Weights of a small GPT-style language model, trained from scratch on English Wikipedia.
Size: 14 layers, MLP 320 tanh GELU.
Architecture: LayerNorm before each block, learned positions, biases, normalized queries and keys.
Training: a variant of Adam for these matrices, 148M tokens, 4523 steps.
Each number is 500 + 50 x the weight over its row's rms, rounded and kept within 0 to 999. Layers, rows and columns count from 0. Numbers have three digits each. The size before them is the row's rms in percent of the matrix's.

# v: layer 6 attention value, 32x96, rms 0.126, rows 6-15, columns 0-95
# o: layer 6 attention output (transposed), 192x96, rms 0.143, rows 6-14,38-46,70-78,102-110,134-142,166-174, columns 0-95
v6 109:462567486558482470482473481553509591554494475539477535574581562438488557396520441466463449546496441511499469446493509499422539446440467442442513426619511521522539534515509494469487571529495476488548410408462505478342554518439477426563522533499426564523562503543444500540552599522486489427
o6 104:539443415473612486551553448550511548499531585534498455410430494442595480464522534580569606527516530466455466598433431490506452477475613462551572532469496503488504456545515405413436491534497452556483464551562474487522499489483543585514452512481556450557450532449477387513470479522520459482
o38 099:575487451485517543464582583486567518462551468537565579487432481475496542457539473503430534409465531444565530498552423520499490469474534544567501616456487499512503551440629389504523460475557475505541454459513529415643427464427539496508484439507575513445448483541457454485413466521468471496
o70 134:509498478501481512552442455476435402479553514467579584450541464521554459510421450517514531465440518586465460503431550534509562594496458495447432505538471472510492565557407537561618447494405552429496577395503523525496448586439443482473466526521494567525497539540541513627425540521465501525
o102 084:492513481563485503508654524468460518499526449529491417547536464525518498350486537513538544481554466592568533528473503464509476405501466442527501481484522542482458563619492505543494498550502537434436564458481495505474524546538470428452463541448465623489530527481380391580575430515520465531
o134 086:493475492467449495535492614451527465484442496550551471462477428444523594577416535448475506496459446533417487493544481446507558563565518539498527427489533523518529471476588587583465452536361485554506530533544467572456460499461528463567526450563518471422457497367524574563429468476507575531
o166 077:587455481442525468493523466540614480486501509424516496426443535582483475529566469476472577423513525445523577480528483506525435400510555594589516555477465500538438448426575465461521421492504492547505472561503558461656443399540543570541455518505559483444418504518470485487477452491456536455
v7 083:569424482484520570559520495471531484481562543462428594477449495486503552618444453540485584502539513469490480531527543465510481502491531454560585501486527485525446372504475396487522400433607568466560419468579505447580445479537517530575473626447446532491474469506517470507410478478514514474
o7 118:484494547530433532435478446560469428523526444468510454537517457531398446389487547460584478468486507567511537459528475511408492490504541524516494588483490506456476535469464584503448589491464544567509534426500519567433551528479495431460611418566572369474557482562506586506598507528517430507
o39 082:442530559524448537499515452585500441552460473500527469528493524538409425494569555413537443520505449474527532477474545524415445468492593444496450493529572516471506505533400515448453542440508517517514505469448536569411649543496466421490600423556502362468501509530548527570571502539532472517
o71 139:416562563551479504480512491554517448513536449553601502553441546462528483530467569485549442549446511437525497501490381578515425530439537472512515554475459486394514508440503573418484593504467488555512521532516543532416526533523531477441550416459519339554563440463453531410554528491516518459
o103 073:431439615491534592484447456604466415537567521462548540503557556474543512531519512452607523554530513437492490484536461569450456539451567466551463550548464470433429505474544505406495461554517562396561536487518524494518526481496499486413524450450520404560497440516420503399554543451560491469
o135 065:515529622521448499516435485552489382567499481522484592593547492450573493484440557526565493526522547543454427498438470511499546539423468490480488500461404522501493553480427540395508528481437527501521497447466525479422530564508522456396553368560483396520526441548509526500558601505503525527
o167 081:433521527541449471524537497540462443460425517532645469516562500464471479426507593474549443534489489500459557524500453537486460571490530483530463495473435479451540548519411619477456609501433526532466539504442495590402603557488546440505566407497512364503541446517479489532547514496558522490
v8 091:457580454502491438493436447517470552538449413509534494452488475500457539402516498481442439490496512471517476565515494525536587489594462595552518474441504479475477560549520614520502599507448455423423622541545474533386459490500536517587558414566548442513568515466517425477413462514509493536
o8 125:575451536445544517524598576499530579520454505522430540504450512456533591568510494507494464532478471502509521506545535539453504552434516508476458420553521538463499456566533408527543436435539495429539404532455453467587515539514417572464386569357417566491436479535429475453479482545503542512
o40 091:525406529481519524499537450491470577465429511489544492498492532518576591522480521498572514493472582539529451469559469399477524507367468515446451523536440546546508429482522564532514472556403510473511467493526469442558399464419508544450407559467473587618494514501447535589530531513456559393
o72 118:655439467474470502508534549477503550470491522430396473460575441506481473469491484489514584474595533554556541487507603437494506454516526551449525410512492540561471485527477407556526393444538526480515427476509481426615530506495488462518465556496462646456422511548495476540463493480487508582
o104 071:560566504540437456471518611498489536417433478568572487557513470474422416503398554456403449537435481460568477506437554471564504512530477526495463520490505586493523526460486486537486476415507579571478455447446401526467514561478416508463553490515514578425559602498502514582502516539521436584
o136 080:507439562484432491446544545452505591465541532516460465503522477500428403459535495548516494523534472552518559403583557496530402530440478585540589586545546586523513455524549427557503495445559555502427451570533474522504500430502468435434474547419495544416473439467387522417508517469540493538
o168 084:503452544434562605400463483480523506503618528466394543538465502484486503599529459498537574514524501537498512432492563449459513467457539463432500558588561520520509473493547381542501408501521533490584451506487497393577416401512447504439426533472505600495476525511486577462515437506507486472
v9 106:573484523442502577433419531520484494503503455491504546455494441544477494560520444452541504632503472437525442500467503457636538356491383527531542510460526499540472560486480507486476501509499517464437459660517434533419529493468537613510515483543524540500582472528463518532478597513486503431
o9 123:452469484541433528496598499448475504426525503460552502491442416421461480477509612477517421513459502566521506498538427569383472524582582523543455509527473565503434531559529560596537555539446476567537476456518555521600415538418511443458484469449563565543406461517461539572473465506525483505
o41 084:421400560483475426523566505479524519451501521432516418547526571505445522499574528598461513548451534532550469442559496498389430594507537532558542518549542492481494464523508454544529539472530515541558549392482471496581503472438421589550509545519583411434446429480502474558491430485417462452
o73 134:597475428553501460459523512475539373535528488426473529497534445467481472440503652539553552497506478582463595486461516536391562452504492464501440552508486486493467509563497445566467556458547484590505534431490448534539545422514484444472489521533540562439476458555428457455526503482536536645
o105 082:579555499562481513496576449575485523387440516564497627434519487527426482441393524541486451525562512490543448479427478488439579476487481508536460538476476472434548512420346487574477518500489585596448500474492479565596546501424525488490445474473500479474518470526544507579457509483553558510
o137 080:478440541398477447509502508525520516574519414500547472476503500504512552409450576516546562385461492548488554540579518486532552534362579425566469533540494529529455472586587479511493531497433478523575420476507464509426431567491593475499536516476440375459476492478437493518510550474537579492
o169 072:428474582545538507495477448504422564503519515494535472600548505456602549488465441526456490420442498465574549489510519480390450672501574486494470516569569502455512474480539543457511453537448521458576475363501571478524485541538409502510549429516546404462496475488529571478507460484467456489
v10 110:480514588414534595326447503522481486437464396431568499503359468507590530442478491498518499429508511468506584463500432512532513513481517505517499562554483491530486533447519589538507553539517495530504454567433440473526533529441479495516546639571476533493476509535535449490518473503476498386
o10 143:568518425498508494542491459581436489447461547538443417490570582500512508554490453511444545601492510411509475611465549480505521503489475468569496353555585415512484508476466393434595500535498500498473488577492461548445533500554454571525445463388504453556469482465507512548464586502497501556
o42 107:526477450545470444562507493509449563427569530468461449545602515481473423546462502584467431572542568483536493550531442506504481483510442498523517458586547498419496469441526468413544416614465575487472571484413472537542460470555528574552439403414529427520522446471512583473460548482559497550
o74 104:552472399548506439562540464478534368534519517462500568424483490501509485543486549563577611484445550541490496503394498464490575544435492451438469569466450422444447585508418451500538533419495504485520541408512488525471581455476515441517483540524545553487482559500475456497515565524520599615
o106 086:490578516509467439535541464507528464490537446480423563524505484511513442473451469476591501454570490562494539428507439430521538534453505502475472459486501381568486593491436451517584602492478456483452590487466386568463520533463513421441498575576485445611556534490540495554586445474514508599
o138 096:523456472515475458507522554427616402481486510524419515501521546443463637526529585548483552548413490484435479395511521511478530566433567490411537481467452439500462521562560472454584528481448475543505505589534539506448481455516559432548524505483590450439463523533509492370558525459496550520
o170 084:564462419547493482574439458580550514506470566442408443486561568573454504492525443522537454570559548464548468544495545499460484408525435517566427507500471507514496441527529505438539448577455544481449544445473545556506485404575556580535450369423524501478476476468459522436450583532514494583
v11 089:510518453471446502550423464430487447523559434460554519421354482588477430534468469536487542480486604431515477496415389434497536483483487619493497552534506487468577497547528506538514614504537469478429569497556460535458475517528608530441522399504500487510448572498553521530413496489500469503
o11 104:550467531526503503490556590537536541445394578475434437513571519454494523547527443459465437482490471523524546521632581507488437501571461499491498407539481484542499422528483457529504487439549469480482404511519454446555535540487353531568458560424469589502512424520445489434476502563554559576
o43 070:567459562548561440545580530563418606446401519485476410534600467476528532539481461486492408478538536516470509478568508473520473481549476521376413516501509566603455429561535527465464468462494516432452478499499496474541525501460367526522460513455522580597510406540505537490508518448480544500
o75 135:571485496484489473465497598465608473508456504463414477559546464447502537460523529434484559484532430598472504476530585456504525449565486441495564407477456524551481518452605512539403447440521429512535443472537498436614509478451497444571530485587520527492437470482463463461527517480502635592
o107 089:595542434506472479510522583507519539468464531508552542496436400477419471496505539419486380499501502476479494526525604521554497422592458488517490446524492610544514507458556564552392501452551462619439536499482421524498503368425462535520492528517526522465521512479459532536426475555541509594
o139 092:538448542424432486444492625495585537486538539507426493569547501428549569409525447493487522475520412536497535460599632486536482489496536492534592448445423527592532519519549526526481443459417479510489448555551539409477461479480442432539531566474497510444489454506485417416552537499457495535
o171 080:497536532470496513469482550507534515523522503472344456537593447428495550436517430476527449456542459606561492445565577493522553495575516472495545464484503508594426525497546489591535463480429481399498438545455487436531522460469372451521494500516553576367492517504567517468542472523556449536
v12 105:480515503469516535449515480534508516520428479409506495572535491462538533283451432595541541461499497514506501455500472538583553519480602453584492518453461481533527552567499571473529423558452465467468501506425474456491479490457445458504584645556489508485506503505563445450531518511495504391
o12 133:608556481518496519514517528506465496528502501520455451535513557473460578552529519481481489575507536476513497596488556531376495519441458499451516410563608463381498478500489438412543514460550525486527483548447441558562542504592429527421469461417495384542486428524456529425549517461485493611
o44 095:481500489544421437434489503478484526452569528448503424568570511470532442550442561460522516566466531491476454508549431475540455472463424545523498483531476452422472477362591552474450495596446504545510558515490530516582550506567589481491451386464513471611545447470490614520539529439523533563
o76 128:536510473489531534537446401501368506504531484502507543406489503562434523495501460535529476507485544483571519539441538444410537571376511558502426553539544519488508533528393460498627567486460560437497557439446515550424500454462481516449448539448475494496545583549595497568423507561460477465
o108 071:536504496554552454513480526495504433453565488457460479526629448478561479468501470525459517478489479546468502454485471475524551486389524477528517415447526340484497533546431514511586605494389465470504522540443558484504523595474484441456581542542508482531509553513582476385568471428516524603
o140 089:560593451510494493514464495419407469534492435491496523556411455500421565561528525497369452523415570475519508454451495536397553565571523497463490467507648478436517486537516506508518501449518505615524511529471401573550465524522506474565458491547539422472492489472469590429486502467525571530
o172 086:577422438491470523483466496487496533461496517503512440517432510518464437583582559470492491625531511473520470546546489486502441411587437632538464482519525486481508420443532437490485475481571495588501547480544519538552528461549558547527403432454504519584452423433383587514460484497476514590
v13 110:478484504452519470422547505553515535567431508450499540506508514535521567375511430552444470453491527540512502445533479478615560380546472459487484553413526474520543474567488575496526479516437468481424640464500463444451464482431463395507563486556519496512552556464545490422643469498523495480
o13 145:623478512497522546530545562496538511513495449478439491525473529455452608539535522454480466581440535447549483561517558503341510603399585488501516418547536496407471505543511426486561537442522528463557466534429440516533555482515433519429447510391492454506493448512454481461514523499480498605
o45 086:498424492476411466483473475479532481478454521422526441529521512466546480565422600440559614531392546494544427484529426441438486592386534565537496512480433485489487510404561544508557519508399529498574484492519487546496550458475577466498505496494492492575512499485519586650495552454479518496
o77 138:597454456533462593511455455528437495460456541500509496418545511536457497460546544529570473561457567460591523582499584488380534560424523504543410489569501531520477489519450482531561501528467547486467515475452461572456410447493459577482410529423465533468470527547435468588416555591467479466
o109 072:587390459575495533520410504630508484445433574535490483502602529503522588510463481509432553586379516442512444508495475501504535520404511465462445507490509385442478455517445471558544486514399589558489494537470541495454443580440490532492566531438495512490517560479487487454509555522515495569
o141 080:633527492563481449597529518474397540548491428460532480584457468510457459494453530520493467532456639507608504508466426435411473573497500581514463483521544553439509506468412459531489526489511484527472474481461427582560511545488487525428479471443436460543540458498466587543416523486559531584
o173 079:584451500487513516498481452471437477447526483477535501538433475465488439633504553485484610564490483423523511503491504507428459562505524648478532530538526467444521463452514384555518479460557520522635489514490500547516509510559498533501435501432487524568429425475407576569397509457412500510
v14 103:555542471515502478453549469509521546577487447563418471442577487539505501587531459462479417670522520413490501618513522570465471574529478454460476463511481488514471402493456461490491473451540457562519532511605565456422458454481532490495516546538500477506526494539471661539533449492578505441
o14 144:341427500461531556479512500533490541427507464455542597501442448526521455459564576606468486422491453586397529499502499496543521531549543452569509531461497610550500611566526461567451421514533482478530495411446547521511472513436494483539535480475577573472528527520451471533509504436441490434
o46 094:447490426501541554516473529559455523470409495526461545532380501499451512463623602545431460441537503461606508450442576483435515539543574439506582521474558524558534508574456531574521473449536521540499378482485470534485521561413449483509514502481518495447481548483527424615441503469462433490
o78 121:397483549543403460576529541516644472495516462519580534486463611515571546521417605533572492473486472531553526498488455515491473543443459479571512536488519507475515422417456518462509530445465503478433565508516490528476475577465581424466435492472491561564478402536388447461549512485484543442
o110 080:384479486527466580525487559543544545536497517537546409512491580506589605510502445561498466536560526517551435471508456496558479501471413451473446580522495515469488449446540419586441438519527489496436517487530477509496475507521567509536453565354516621467528419492359527522494527515472508461
o142 095:517439628489488402533513494450622509511481455480489484451524470474586523473456556567576592505518472592431474560471493445557494535461467536470535373498390530504492533434479532473489461504438516449532460476516493407571541540522567461416475533510534489466567454566468391554498519522484502577
o174 084:473458488519521460528598466541448476464480513499568473510527479503417516434459510471512590401444513487481540475487567461495556495483551446555591459498556511521547615601442604514453568501440540480554411439443445523450522542540460445535533431494528433461509523515574326550502535507493519500
v15 095:467464386542510518526430479469509504575478545511521573455457533460459536537509519521393376533511495518506420444496498548504559433547413536545503464571484484560540456521494574492515488431492506539461552425567451521405433480530616474626534409513520575541537451425399469486485485504529505505